Part of a small language model's weights.
Training: 248M tokens, 4046 steps.
Each number is 500 + 50 x the weight over its row's rms, rounded and kept within 0 to 999. Layers, rows and columns count from 0. Numbers have three digits each. The size before them is the row's rms in percent of the matrix's.

# layer 3 MLP down (transposed), 768x192, rms 0.0716, rows 573-679, columns 128-191
107:471626505522497510464488435539502465476448410497503505437422552566524540546561444466430484409513476391509467494560576560617530556432551553468537502527452423562521546528441433523499528545429520
103:453470484540468470458436428390529466463490479495478500463505532511553410485480582511504542493566578501515578516527473472502501398510601601466482473470523510605417457618527524613509530426404569
104:467506530433569462544505474489513482518562546494433471470465534486560450506521531450511483483500487444551352553446495503480467499473529568453481559561496486514515455464592496454555353503480571
098:489482528507561557482469553587503617597537547486483409450567517495529515588488568419558492480585483458494505530443502457341507478523474405432440459484530550534430574479374536549444497480461461
108:396586464418500538488542508481534539520552439543589572523495516461587466498531488448566415526538472392499461493437453475496598504490531459518624524499539436540546473496521481515538507555596522
092:590527530519558522396603577603423500479502563459449421618535539532550439462537426523524483575552458516587532472424442541463527516475473597478502516452443465536538558523503514480567505484503527
101:479515564492550502486429525476482466441428560427484550473541464457425487512557480542475495529521477510488422416519563538449431445542544518449491543436482600563449456410491455483529555503569495
091:461589501456503511523531414576467542493507563468578460400481510536556491468496492548565563448456675616431311520547479367478444465462557436533451558571490516434533465575490517445521476442524501
102:458542494510550488466451468496427553547391497586554512523474606502591474469524426465432478474476514563554464491453482585523501403428389545503557515561451462433565545519539485557472502466508549
116:479485515480597501504575504407447557538501455551536497439500439464478452544571485502559565590458486469483468543410506482571446434440464529530443417474535432523478489455462477444549542564473547
105:433494503488515493444441579500416413581550457413559481519500546562446496528537426558453516469447488501523460499583583485533499515628481489572502474502539450483493489504451638446546594433524474
100:483488436612535585502433503491514491486544455426460450482549544517458509463480510505454487539474620496477433485496502408522529511485456565501500566513639452521515424490492498498473390451510500
102:552389480474553442513523453467609429493460529517441562446423526534432493477554510443578466588578561469499468517523503437570423558472578503495445497472497498440453524550474536549471449449396537
087:506464463471551517431481529513501487521465411486518461489500622522530564419561523558515639560513558547481535567442520527542496373449576535436551460630523422550457480600590475541553530463515405
092:494494548443444560583494453523529466453441502448527514445428561448536536502498455530519574523432525471461512378473588456496464590471487532386481450395539527522499428528560457507460484417550516
107:387498556417486590545582456465514470513563417535505445557376552485436518398551508510447498429535477534519492451504505559498522445524501554477541491489462365470499561461558519499514483585518500
103:558482505443497606431538471523424453455431482520519483543557454467508575558465527511420443439508507463564558562526501476494576621515460469504539517489542491517581490498469571448575567564462512
094:523484497672395545519506553567493505481568596480476535485554509430502565564557608506520584417533523491493528554350490468539393467486589547475485516561466506545452484449410484481498496467481439
085:568463538502498529472534555502543539566584489576487470542430484539473433547501480547502462528485407423490576529480619434502515502511610501449509501390424579503454487520515544545493447438434538
081:569415535531557506334508456530548574451546549545509501522573515420401556515487482581526457506546526497478429487579456530520446438630519514543469509575522461545562549515540512485505434503426472
098:501439532457496409440454521567439443499498549413499440548534437494456419511447500514465487508462566518391453551530471420618430457571516594532466439403445544518464443448448442534585596459485517
102:517474441451499541475548512503560532470485512545569594401514453474567574386575471535533550435462497521438487502525467473469521492524515597444512518541480530464506461500478512505501517524435455
098:505550452475421453511449482481511521510452515388556501512482535578475500465455424520542476448606423482518446454498545472479450416494480614415621512490516495459528520575417520485463468534461585
106:544501448559489558498592466473500537468575524460513540531521501497513540523527513533532558587632498575512523446531512570470480459524468508448496547502563450561558439420593426509479649574502593
108:537553499456467558476520526539630419572540434541441515544506548529478535499524372572515429433525521413478501512525524514468609385547571559439484531411487464551497551526432428474565615459451505
104:438575483523497475485470479476599496474490568555435409460615544547529496609526490576528512576484436482541421546504510467512557441501443510456433559538428485455519528480619559539391488565529558
089:497505429513430514406456458486504560459444565507554471397576529427493548428481531531499585590538480589501491494433505453521459521536543480411513464471518452433382553432550395491492482505421428
100:509455477509427483495555437482500515530444451477533538398503437486575505413517509534546557549552454489532723596493554557584445527488469441547525526524489538510486463501473450436498478543457475
100:434539530467534428573516509511671429502524505554530450458471587482488412500511551496554535532464480414478491584464465471491535504530433574506481449512510481486581508470545505573457529480492534
101:477501472503505417588504490475489451565406532501519600431546539472546444583553501443528459505524483516513464413474546576479510506463453474376556468522479521465501580503504568460497432525521525
099:435455529534460517620555534437510527505502427478502511544543457500466485528510459486483505606410524489499503535524526465523456533468417466508557475452559551328517553546469527538507484509583555
097:460434533499526468578554490593494507504498511609467571443458412572496454513499530533353485517468531530502435490438417571513471506448490557574620426468456457571484428554489512470481527490487449
104:541406499535471539490536476460403543456492466487556516516561458501543476476515502527501525577463499592463468419528549533554402551396585489483495506518483587504510438617516539530465522592514481
102:497452515542559567469516472454412462512479460462451467543497470504526386576490462496561518415488477452576484519440580473493450531483595475521425584479604519442505545515424549531471554564616447
099:485415450472513542406562432538432514520453593440446487467531468392554429476441459504552452545576470450500564515519385422517560563580479483548565561444549495471497389525472520553497442556531509
108:450516469429468486536518504467567545550597500539551549515486513473466605478510542500540537533638538526479526576483423436507524399520501558500380538469413516534452544590469497528496496505488516
096:489537399563488507547471491473526537522612434540480439428565470553537512533452507592557520503468461454522509377576495482474579550540530451508466497552450449566519460519481492449459470565529520
093:520524474465481492464509440501567485437545479429498541422489484518373534521452515565476561459406550564465467533555494465498510493534513421594505563575429448527526513524525522471564528433527627
090:536478493574591501380506546561501492525529426502515408539562511520493570440537500505546576522507551624481494481487527534437458505490493513460567458464475428474502509484437507469545471550485638
103:455568492443481542500469562550443479552514505526520461450527509537591567478433563461530504466481538503486534471546575453511578423449523523515513551534417503445470570421546530399537472484424492
092:438479510603513464580599448469498471464419601483509419583500567470441468509648499523494523500458465491509552480567460475500416474550533427573453481545468532474528398511505514507484501502428530
098:481468532564473452511532507437451462493578601503516416484515457465429489600548542494419440561455537525466580570441523532518434546554448495543513482472495572424534547444485396534506474500508445
108:497409524446395554494459509502522521525471447525509510478516490602524454510499508571424523547432576453468454536498505528479470555541588492509492474522565522497497452520473475542484545525551574
096:560464562470528596516556508493509469547486472551456538522547511573582506644569468619529489540513536514534453534398537470481551572507548487519423487439592489553517517458504455459495488517501463
105:432432489506432487504456549547550493494446475483455440489567444587466497542558497445523565424481494441557552535568491431589488396536550497470426524591509473511482594401566550483497514475445572
095:528618493555531520523499476505494502475441511489486459489463523478427483481480457506488469513475544542463429497457582538562457531490455437499530504506428493384434560543470495471502476447464512
103:506550503523519495498485461542622434571443475550512537456414512595549427435491530546414484529474544509529525542502475438474565536491435459492505478507570549487637471488512553569466498628512538
106:628559480537501501485484476537421460532476504494491558492490528494560402442488408458371504477425536568573488499506465490518559483570522486533435458482484477456580461498467450580454501539462512
115:527569485452522511533481481505446493526388545488476545463479492501539536501529483503430507411480470445488435435441540512455440562538471572490529473477414530533466525571598423536550481580528531
095:490527456592473461444554513459521507496565453472499525579464557502468506528544582562603563431485421452485393482502484488534517447476489525495527472554560497506504579512435464504578368365467494
100:510522479471529551508623419546468551481567462534539503531467458494451455565618526474458481463486475389440498589512564426596581551511398551568604502564478480412525466449476634550511602494475540
097:423496498497459549462528418427490451504458457517497520545510519499462528490480532446538551503581529530440548443496411486440433529537455488360383459599469460427439592464488514576397502500506432
087:629451490525565553480445477538515503491518495540458493593536487541486497440495535469528559391581537460512527382469499493542530500512583517449450545566545510643529357478537531615537550452459404
092:362511476476536548449506480494498488543457479589413507555483436452439535495468432467605469510563472531506510537453562517471472555492507478464513548507570513506401530458456518492471435566534485
109:445557526514406483482490471463444483494464451517448542491455522526482605445339643517538470493430510492529471539439582428441530562531491472481531486454437536497473397477463505500439463475531465
098:513415479436449556515466494446487514523501531501503483500429435499483516414512561467516480380508580531518592491498535474451506540471517571424479461464566528501521416549484429423498386497499545
089:460507423537596505508551430466568477440481546508385449475523497563509442440414493572466464441617533519481408486463431590534484507551467484518461535462512497503464556486544516483407435542465438
102:532517508488449487525432550566507574465464505566391539463549405482483565557543438406570568466549537478507501482501483511456538563488428451465489514592524501550512466510497450529435589534605582
098:499440404515579566595537488511504477549591471508510435495527487551527489535494538457539602493464526463541578563464581535499492539481489562388450471430549549448507560493504530496455501509474465
089:376415487558498506458562523468522469403462551494411557410538522515413451420472572497485484499435435488455540488495541428559500443506508585598468445509443476521443505526587461606464523531453494
102:501332513591492538516537534566469433593567518605389463485451384492502544575444492485427462533461393520472510613574472535474448518529521473518376494448436455527599475569421457557448496477453506
092:492543407362514423449515485507556537504473446450539470499568564502506465486480493475506393413464537498561469508672456559551478411496535504455415547508459461565496551455526461477454424505519488
104:464493524520498441430372532533502481476501458502574455536410612547474516515467471497434507454590534516497564556493538409454497608594454470506456558484549463524508470551563520497475480546549561
094:487498505498520552481519479537496530541505557444512654481456479552472525565481435466494525534471471523534505399519512485539454563542522497439502451484550484467429495477413480473531448459424495
106:491449569550475585431492524519472449575588497497545468541508495586453609446587570568510531575468540481390471473604541568463480467395476503489528397516507486453556504526487519455565447483539540
095:423501465480464501483575562541550490472578559452499525547471388400488406491498448516524514533438536503437401399557574502512465454467537514537451466524608490533493521460427470495556512455485542
100:358462468550469501537503599466413472502522509518448491536473442547518499508454463501543460507568529478522531532611448487472495457450547497543520578504621501497482440518574413457444506472442569
096:417524480556346487544462462555505517502515382502451479606487464442450532557506469490540515455466534438530537542547503470541506524449496494503597571568493536434527580414517473455506498518549541
093:360495499562493525597435488528511465431523554407448564538514465521511487557433474485496522463488527497494479530488554470584458479506586430506501564508565463521442583500558567411541430450519479
104:499428445504494452488480517508522547453551503494457459544501471477490554437561539507561512495342421470412448420508445504442523496484525555500574442518419410437485431454456525434500455533519598
092:450510506466506491493513411511499558528506486545564446373426533474503420597517499516512529583470508497529551606470547455484539484434508544461543471567532504477478498506454525494461515542526449
108:559440463410503492451444498461513482443540550502553546453503476488550438443556541496504404464525520442519591530516486509510498546527429550479540480543501451569561413393487407474556587526488527
098:491523521486503503482481528543456493536518556499421533481551421590455492490492402480589440485486527463591538437545447599545526386447505538555453506492488463489513477537528442538524493532495560
091:519508477524411476554581542516541468550526475455423470541566520529438501477586477479498450466476416487528521454510554550469461473523489459522612447408469502505520425454436520477487420438449424
100:538423560446498603486557551467524469521499415487526476506519525565503516563582540536419401425516562496474524545490528568474524488500475550569568527461576480444464566494438523494435487480511423
106:586435544457499465425539444465491423521486451466523515489496396533522449571471508462499417495428486476555468569503422602492586540443554532553500526459475580479469522523560567573435556431446543
096:525535441445450486517463503517578500515407618498510578470597578508518533507486525555383486443466515531487557526526554490484505490389475535444479498457460481461445570472535472484454524528492542
097:490536408519503457491498609474428438594444478446513536451546507526493420436548453572456525505563538589526538495447468530579517563501588587478520491472520476491566516510473523500447375496442504
096:546455427534575571477535481649512520521537462418590468498474615497539563455557505449492472536476493475506465494480518457564491452491458490447487549490563591435633504463534506483488467464488511
085:473483508452552463520486489522392527518439585484447487551501452466545410455548542516495543479540509466500498462466500492504500550475473486434576635379498459481464503472544473535500489462570522
095:474532456540562548517515525536509503591477492496491433489467556469444523443470646533456468450439501447498471499498517488456443460465505454608499462475549474491482455523489431483517539490494462
098:486541534534432531571517499478461504483536525464557519514410576462536474564488545463467481527517452407541477623488479483420456477504504529525421453520423547508492530522394450489470454494617499
101:410529523460504437452501619506470511576514467585472462465512466522474467437505565413529391534441571524591499484509425492504549460502496604499563499503489594510524514456520512560593532574419612
097:559524472562419446480451479486480523471501562478447548444473464474479467421517413439492537551526549477439482585454477507471510556484578485518544448465521501524475446521482601505351432457500486
087:490524456551458478434408560487476527472583455509430419413603556443427545451512425500515477563462482522442474483577497468459502450566503570507550459460452557461579566573510527487511495514418520
113:530475516431445501565406542500564465496441512473553497473495502496548496494496590596416550512461529518487528506556490579402444483560498518442531513476512545497492591446495501507517467574482519
097:580504542457525484547538584502490559561473567536527370486553613493445476484542470475517453450473524571483561525548459569466424372510506538504513491397419497456539522560482488523536586432506516
110:490477519489467402508454476460540446524460545574573597539553405452529564421464477541514487519513528537523523473484516526425487509494590476440447437483462557530538480542420597552474430497496507
107:499420507514529494465516474540434558494489494514451550547480488459417538519524537413507437495508420550604451537472526599476544509441502475456545563477478446385556488446497496467545444496611416
096:547489522480503425522410495482463484465461500505525456538552436501512507502480535482574565471555476452464530520477498575566454506567491410554585473522450468506466378419537490426544469485480481
098:519424644556530493506533480492477561481511586515497508500423475550524461594477475527580570488470525505496390487493538498479548459585501503427401469483586504533490521503560510520566521553622601
102:556530555430479563444554598558538491493469579509508545494513517417525476423511511440495552484468428602502427568466488504410513516502530577488506528431481496539552501382514486524494588572431492
114:464583565587487526536510520472527457436564440557532593493425434659550494444515395490547558516437496563385518453490444546517551448489478524433462480561562463483429479620531542433487381461496505
094:483517521444360535520446469480502434561399469508478413471529511503446389508504528489506545534478400428489553501513593456467552528582521511445520452448443512548443542431483480516490555466506481
104:475517498493465482534533442453440493511580478530525544520509427457464519486463574493486490471624514476547458562470403517488515525542506550514497505438593595509425512375576566445562406469518474
097:591508506627495514483491551646498515514503502555570509532451537557548570498492551520541451500498470564460491670492487520397516575459454432445542543536408556512481435543501555451526515534523561
103:470455483524547608485447469479570457476570500451499504497442519451424567457503490519646555467483475506519520467548444554529534501491502449434576486467514502488531472493593539467513546509395403
098:497544566445469409435584481524466548449514447556461455467550458568522546500504643520504391429468430476554399551417481438440486452617480475494518541491561516498460490487580439522421535511485526
091:557513514420559503443452521577567561540467445458522485441546518467444555451478511516468508520444556604436482562418464549466527561495471435502467475524552486516447457501488524423412506471524473
111:497526531530471531489574518547447473514507514528465594547431586549419502453451545585519483534437523583594557535584464507528537542484406491471601473570446531464463526528582492532516441531491473
109:451496504525451488543444542564445598513527438550502562449484466523491565506528420461448488500427564537487491535548471459568454406499433467492432557551546576442504529458429513389468485554473590
103:442541446502484474464522504514558582507503491474514510438494523467503453545482391521467544482493478528516492519563592534475445528527487494545493505523529523428525550432573515524498502471487426
096:468481573458447510532555512522594529538598473538545443447519354578534606488495513476519538528506459395477491479515520443486583548455463476494430469507426458546577438539381558544467478476518488
097:490621417472504494400485552547538459468530588398451516560528550519487489462543563468544524425547570505482513443479505520529480647554506484476566500475558546601436512492559548524484436510510492
112:511545458486459515499493540500503541462480457539450390523493534508496493363454415500528468500480509485532576487530456555520535457483456540505472584532472442502540543589544473556560477477485399
106:458543479509464516475592512561529519361541551484474549410469577503572540467568475543462450597540430477516594513538515508412478545568416488435465530463501487526460528466479537499369472426454503
087:500551560430562550590451571557438448488455503524462484553479483500503533642450492447559508481517519420507540461483427489565511450523544476570528485531588591501607561481525499509515492514523427
# layer 3 MLP up, 768x192, rms 0.0715, rows 574-680, columns 128-191
101:469542513494453530523518472502545435477596551464520487552499446489522471588490345506519543495467488486481463570579582444484455475454554491579465532571367515503527462435499520439491501404433478
104:514543506500520475476544491531461438472456457507431488479531431490502623547513488493435526566591596555467582544490466563571609522548502532474547537468435529462599475629412474499499459501545516
101:529531560451515509548473482525540456599488442543443519464502467483585575490640475503476435525548472484494466529549576439509499575476502439444498506531559475441511386501557527533472466502526505
111:464479463470520467489411517398551405420557499565505577581507436460570510425462533443506467571517488529455566514540508495438504579452422486513514497591513491564539464543506479455520615570482528
102:475442501550567476528541492533527551470478381466525485452489555522447504513537539481436512496503548563528497462409514452497517550470447458506477457553468458504512406447542546456414441572490556
096:557502544574564561496488470463455466586471535614456536468482480526455461490523509455518390534468423530534408496520422613521545557438521537485573498477493510528482467517483664544524543492530488
096:494471598573581402470520535491522435463530478544501497495460560435448536501477495618494384535462541385481484499583413566500478578574522415425456431514515507492505408501504507527475532546514471
098:489481496545519535563592527539582516465502552486566584513388573502472483532479530529575504412489533444504505439537457472572480428457544535496526576483499520489557472572454388476549580463527480
103:577484496389475452527522481500538536528460498581551460473577551510413476479472472457500452510455503467484506469557522439463581447475562529597458593551489433533551555464505535471502392574479473
110:431465486399496486570584508500479462488485506487518500443568421450505515470513537456508450488542490571454540466539475477453553398538517565566460478534477566404523569575401534609527406600449542
106:472414470503535430456442383447498495438517535414556531445442473577508538514521468451554503501509524544593535452500479514470482518511563536430546504514425525495539469555465474546538531536468508
100:486499515459479478460505469471458460487432392480542489519437530460640596585470501483556463507521474507439569534496550543511524559512582446430618440475670503508623481502518461549529517514504527
096:618551556515506537531430433474438423580546520514554523457620502517547551538460444450509571510421503480531585485474515506375515513498578438511490544459486556509482479435448534459518555567497518
098:379402498482528521480382419487501514490594539465521479558583448483481419527468563497491463452411454548506557619535554498480494467597478467535526488529522448501521480454536447365549587550459544
114:403576477525570443475574507514505459488554528434415533495526547522563481519495433496494520450573494568514502474548532538517410447440440472478432437503481525561450417526536563458596487611511483
094:525426448415478460385555546603521452460544597458540531458521507554478584546548494498490490467526402570440461475482483489513452477477601514616536471481480433505596566543516454439632508378469447
111:567476471453499454501428523565445591512568508569518486563497537461502496499538481489507477589527467480456434535542549415445538526489465494468437507425584507525517537660497525542553525477515572
090:489483483488501477522467419560452422486496508461537494507499480523521511509516573507559547453535485571505375583466402537513509564512455524553521465532440500506523405513462409397523543610514519
090:470514540542451433531559458471374387595527472542509554583579549518554456578577498486456483545518484479531570516448536569587531516460472503421568528481451467488467497510448462546490583556558557
096:449599558502478477483530600484595558577490458539434502490463501419388531424486458503549519492467381419530552500480479525392528525571544521524473492498538541511569525500467467530435470557455502
098:452477485566480546523538394525458486580509545464437520472498547431453446499488565544438448496515436458542552545417549529535533490436481492508529597378523444419426509500551519452435529508525508
101:631431473417631494497466482481453464618499521494515540504490500467446475467530472455486521498556529504466567459528466481464503485525493493521542395576509468547483534386398530496552428569506555
096:521513571506461419457512472552534474501504431510505463594492465512564402523493522517482522416552496541420557567536551487491501497498495460574481608453547534508465526612406546450427396455407470
106:544494472531549536498520522490586524535580447598458488402506401459477539484495489521522519522561575438471638529497566536518525543442486539445483486503583519455449555515483461544461539469500536
104:429492634494451528413427529562467510472559459543458434460510514468433483445479450466384493563454444528452529595553472504416551490500543514505612477467576544523476453559534445525447471383527494
097:532496564554462450501446450544443448590485487464491498531510528430528414507563462451426469479446470521542551501483502530468512462516546505514522519441457577555509479461584399458550542494537528
094:477470497435498472542492521499519418497553439499455457504492449543554491542550429489474460568494523449539544561604465467456462516374483524448524445519510535544584588550568466495432460455509502
102:467543537535535446557480521525377465520534466481484539484563497514492457594557472544508478452478406436507547439490507518451550512510478504504470522522521647524426503384464536504516528510533598
101:570475483450508577533516531516506502407531522428615535412498514465511468513569458459431461559402567503530561469412556505533549482498457557532563395492519434535446446540489487417492499486442518
093:498563604545470480439489479536582520493487467450439569426500534484426563473398489477484540468548490430511536413514448541465593520496470522546465549512469497517466616553588549462482441554439391
092:410529465420528577488564500511379427482536498469490534521555462567544628433465475570560479400565437576474530535529479596516491612544457547542422476485493510531432507394546526513565518559521547
098:518515549570533380466395506446531471510589461505469432475515464536541564521534470455501574479504473509469431500598559542474586520568489555500593449474478582457439472495486582553524509530511513
098:528516435461504524600584547521365508519501492539554501567460471508613502513421406451497500514408542450476402567532570504519503518507499528555551497442556473472454527436395463495497580560570500
098:513477466606488431580380594496515503502535470537483490536520540623413520469491455482478474485492485542529437482552439508451471451419429545578579518509403503507565591437557490502494423528433470
103:563519594503504500477570420440485496410483510533503518504529490574438471501498549442529505508482517540532518528593573536518468516580541497597409562530457474552385528602574421564460486560550452
103:519489522436517406470576472553447467483451526506537495444465510452537495454567433510463498556500484572525507546456451523486625434451514523393564430485486441470477426502524523509531499542459451
088:545541478531553513497481554453399509512540497481540464519558454534563519518469475511577525450529524438571542455482545557470455543508480540394513569460560522629525417550436416497501559496475537
092:506487519439444515444465524529474530494513501519430615441554470459501552480596547516388445523499538564566498556524547398461599538493558523488498525459513518498433456497570431509458472435495540
104:461377576512428567516485397524526448401535466513528466531396465566440509483537481456553481504465503449516465515458590505473496555499424464439479497432573511542594421500427512512589479579451497
098:554530423400447586497440571554527477516519489484524558447495498534496554490381517481448422506530513475466481552394603435534555423406430561401580547534480562531553479530513525517496542513460482
100:540488520528529397496435514427516512419525463480536527502513478477548426502460469525546473436488495573557501484590436412590551545484486590531582553415530455585565509431510511487509499448491498
096:567433493415467497523450505484551591453572452463631568430446579585468507517455448426471463409487491456593526611514485455524458512480580444455495529593516469518533590534602472403435515546417474
105:436463525521412489594444545450531514528526487570572543486486453556556472455426513494585538481553469547489469532614403585512500495576501538496538468506510550502473543473464581516474470581577508
102:608530555471456509473390438518445505596420542596502580513497411534537570486520545506562476543499614525587449506567486470527486509583497491461412484511434500455659510506506599463547464522491618
101:440475552486460471574532586507404461566545527474503539530570470528489455489554499460377492466448503507526514484406533429566530448466542539528472489510503630575458558535508605572522475490511422
100:570492502447424577497543404486454472485485510531610493467497464446491531408507432469519489398543517485595530366476485556507472557553494507493427516519492465571520513485545501364588517483521414
105:516364549494505493460571541485535461513505557514553484499420430481525507528444571531538500469488534494494563550489480444537445470484504440499498517475433530537401548487501471561498450517486543
111:446410523464620452431602532523525503491577531499555557518538470489500550537540565474442466441529545459437558519485414389527490524486562452532529535501547516517573521532548496525440548518565464
094:583486522543443501474510440435461521510492490540542549619495500425532443535425400495463523447446495496453551520474412445611544516529480489470467548511529471481497520463601571517459464549532520
100:604493477420455577476400653545566373528460512478606548488469601564464467458564439509534595450580486496474452529475466449504568472463456552612493548494486472499499532472509585447430487449497542
101:596546519531541583398537531482480491493449541481487581486499492400506494497519437561481458495439529446543483529472497600536606456486476488623485477399513549487588555493489457405506500418531540
103:446500586443486478576571576472484589578557501546555551520532545600486489569483556360609486512470464557557518509499444576429479504459484548580576484418480494458526596478501536517456447622550557
089:489477457484357590491480495581505539562519538498473541479441490424469442520491511569508504520471576575489460576530519589622457549585507490582487493492427593533476451487430495470580515519505449
104:506470501461565528492556461429478482523475499453526495456516483417595541543501450391517516617502439532497516549444556556560517488562462520446500512441511461481508536515494456468440497517457584
107:585531475548570487543499493478493493500488520564509536500504473447473494499441571484523493596554512569534545412577517441498490458554527479437426431459499513526469589482490463538405574581444481
098:559552458523460494419499499496505464516520405574520575500485507451404504482461433548589486639510491427526440528429495463484507508397541500564494538532394490468551541485517431529487440438456551
103:506458551467491473518519516395497447623521423557618423513481590512493486461461514529587489528580473586522543499526535404444577448545475559442538536585395455518544548439457553563485469502428464
097:575502410500519464395580477563498454502512499458441442509512530524493485451442530540507484511466426501539450523397455506560477434537491558589542404385533466471473467557563393481519468402433496
090:596605456452470473474507431503512495500550518505495482504503409512562524599509463426520487370486501543408498555473482501467478543441484489522457595500624540545472432482561508456580432550557475
107:481443460445538506556472515452543514415532524532540454566604519470557401612525551404490443530489549459542463510613492491545412448452456545534560548553505479518520474405625537625417486515575506
090:535509454565476411452398565499565455509550627533519486533495405509390483503479559504465485538503417453574511519422475533473474451547462464552605525462419507425551630476506441543443542501523524
105:586545423450509569516541489600552485447521570466502462454443426422510461513481578506649578496510525591582576509456526599495554477553507502374486527503482465547410459516478490485515458558472468
093:480515397498500444486429471445519411440497525515486455542574489528493526425463490571513465485608433562602485537502509461532510455476520473471500502503349485549486525576479460550412523544557507
100:601488474467479416467609562506559512498472422514515541514544482498525530465555485509464528436423480463488487478466536439482552612435462525456460441477526523459424432435504397496413511493438481
097:507443491526473484468495604596448485543348450523494514460469534520470455573451527546458486499633439429559440580459551548552499509500516413470525436538472521522469514409567656554418527472477556
103:503576507452508544534541492528542534520484442458548563568524536462475584431533550540478462582554471403461500555487483511411559448495500507377480503456319495446454545524482395456533397561437519
099:490466505503530452513624476437479477572548545567549593433527546419560438589469503546471487558547396495430544490465479468506581601495418527530569483462563429507457490448483525471497459524450471
100:522414516521526546450577493503629466486523483462632517571402411468536441373445435513489509550465557553483518574515495501509646463573542598497599454472577481560495486450448521478545524490461483
093:468389471422430511558552436460538464475480587581561492494485588532516449523507371579474423430597499479435445463485555431402521530482508523471429446446490451550558448486499443480472551472514483
095:379494511509393524556481508495560447520510462561466513557527426466456621478567465492562424434450502402579523436475458499552438553508543527520582495476535556491547573486543513513482482520553462
103:558494558515535535491459612498464564517487465619406410532513576490559460491473532535506503465451582526483608483493575502505493555490484465510525524574544483393456498603586473526435470526471511
097:498509510491470531580571508510453581408536503491437590416521466546571547445499438520484535483596480637590475476510556474500524510431519531530504493475509438472380556572561471653432501502486534
092:508492483441435445576514519458504398470463485520511571507426455585503497519484542519513574528467484444536501485521562473507603488461446495527546491455408595445388513511547486526488505544517499
106:555601491450452538486544513491464503512605452492571529495536458442503611404442500541408541473456530538493463478498548521465576478556543534518494531426478519519539488496435459557496527528436464
098:556528563549462549485480508412567451541549567551529556474515494520535549502394456464433488560567608473508504463559515490536487487506474460506522552443431549504600496581559492465510560478447505
097:434461560511469456552529462493498493498608433526528554514363543507510536473519418508581468446467505464526551509519451531525442480446479508531470485460517624397549486550474355475580528516606538
096:453489569519425511463493491482470502528470521588548493475397564464467537510437516510559518478515463400430448486491482533459483499478471582455426535493481486457475505566479536513489450440514491
093:478541472592460517481521544448405501462496521522547495541574417436500533490464450488566471518541517404478636503557463559565506568478420455501532606560520361461440480570501485463530524572495412
095:467503498470454509484570488523466447471464564471614505498494547490498536597514498447487483564472547592533481541542492480490440534368485477553442494562474610472518482503432596457461435564451514
100:464526527391488558568450447496498476467485561525561509463512422416582546522528420549491437571523457468472476514423516624435521534550459499441539479429478460487524529585478405504453638506531544
099:497505431533664558479583459473434519500544587582497514477600405511567504491479508480455448446478484545517532572541500539511543509478488509458555582548616583535534364527488529455460491501519525
102:540506508556581486485495522535521484559524479530579460476521446525538516523509435520527495464461471518441455488501474386421499577506536424636410504514504490518544487561551441489540509550527530
092:486500504563511445430543568460407502526610494460519543469512463546479520523467567449549474463430472497500524483439492418505508498480514485452388596544483463497538437556519462463443498559460573
099:539423507538441514554545496454383459535501464477594480457399481514469492587532505440505497474526592438502460544444541535495488545522425477504460556519571465466500502467523508552446529465576575
102:529419525527522448458542465455481461534497439447486530450562478538517469584575487447454501397522484562450592466496520505491523512504498482429506510474519477576527445469508512462500488515463431
103:468531534464543512571518534526493415472436506521497564545485432469489584461556527561511475552616515517562535510487503486488515459512518465471472475501450524526467468494571505442488602489479431
099:526560495426564525488443440490575458583547445606593451452534422553498526488494522551464466471502484495546481473427565613584468532495483453507445576499500381479548543471542430546433515545452575
101:542468555476440585428532451551479445522518575501461520431497416510489536531485465517492592420572399517515424435534543501501575623461529565419591490548614499514478527475503465454410410541421512
095:478516470549497536476493425534472507484482541525397579522453485541517478427451467502551513603486495499471549561468462487423569513504556503430564475378509493547515492511525516491537484500514525
095:446451528445562515442554529479465432538498457436468494537516498566550534465425399446632503421431476582481518470420497598546589538468528557448479547528566483503559495502538577453587544418539588
102:488551448459516577552532508472580555536535494490482486505488405463495399549464468458506504510549492478519583503516554522476483538549472427429531633576488487449494528572520472487487444528581470
103:466508526568503467558477432424499437477458480503386535576464538539492488394406443495519462547436481561445524523476464461486565568491536572518541542441552427532523545485512559520587603494437535
098:454538555550528530514528540514459542636553441465509451475495547555571523550553511588585427524580498469479534452442501538465484472522458450509520487498466499474478599564585520460497514601516478
103:539552657464453529450457555520537448505536506507493633525498568482468491539517503415460474447520434517494498560471544522472377442515418535405510425484480564497620528436511471472464479488481457
098:534372454520508528453506594510461406542465581547505496422510523475520451480559494650424476450539497504500458472592490511493468474565467553584492574513532503537475531532459524598509482585562574
111:488446534410565547575621529523557412496531541511507461433498552467501539500490574543587472408535492566469560514501544561551510432431547453503533499521539559518543487463609468571504486539490549
096:507422535526411509477463558512421416496483516517436511504440516535598564521466470535496532521579602494445573506488518548517474540524509513458404566451439488519571427436540567445533445473446506
097:489488559469472525537519397491458494540402529511466434413495476424564511565532522478500532482526527482530607568475525469517513580478499502456654503479452446502536446531568529552516519478425486
102:526465455574406548478551590454515518583517448519551509507426565446427466436461503449542521440388499546507532541532482549480427631504459460479537463438429578496448454452501512443416537555526493
097:522506455434491487541520485486551415465486511471524494570445521419417603535421524491494475385474503555476494494531511481492524504552555532537517499543498482534530489523433459554459537524464537
102:478578529490435564534469452603590504594542466539512423428563548511471532530401543530564441545458442451445523528414531440530571445548528623520553568452538482529513505519462641455469493549449528
098:533563555459566432493480505519428439435402521549451490581519391498503487578526512497465445489523569572494471525506437485492514529424440459504510527527509568370528469426492504394456541513537433
098:566370600553459491485479459493521525442414452559455527513502463477466411478514541501489474501466523510467579444519512509463596486397541437556525527547555465464490525515615474513482446421516518
115:581527521553418579534471479509514456486436401526441477382467487447446498463502479473457471436497517451488552450502505533499464403420483538501506563545579531541605580518521532381509455517473490
106:471557515495489536442532507550396522433465459398529511507442421517555556539570579431543458498510428531481538616459590519504575552506450585480562386459514463544551555533492582505462551493445576
093:517579555505480522541498539475480478479580497478466467499547566541511492579521520520512469562497421557439595561486364546536511553541485540480442449427654517528375477432542503473483436511484558
095:578479463509438499487489455581426422480578431431578463492551477542476565578440555466500480571571591568530516500524553586438446534500450545516518592546463513483547494504450517539492511480498571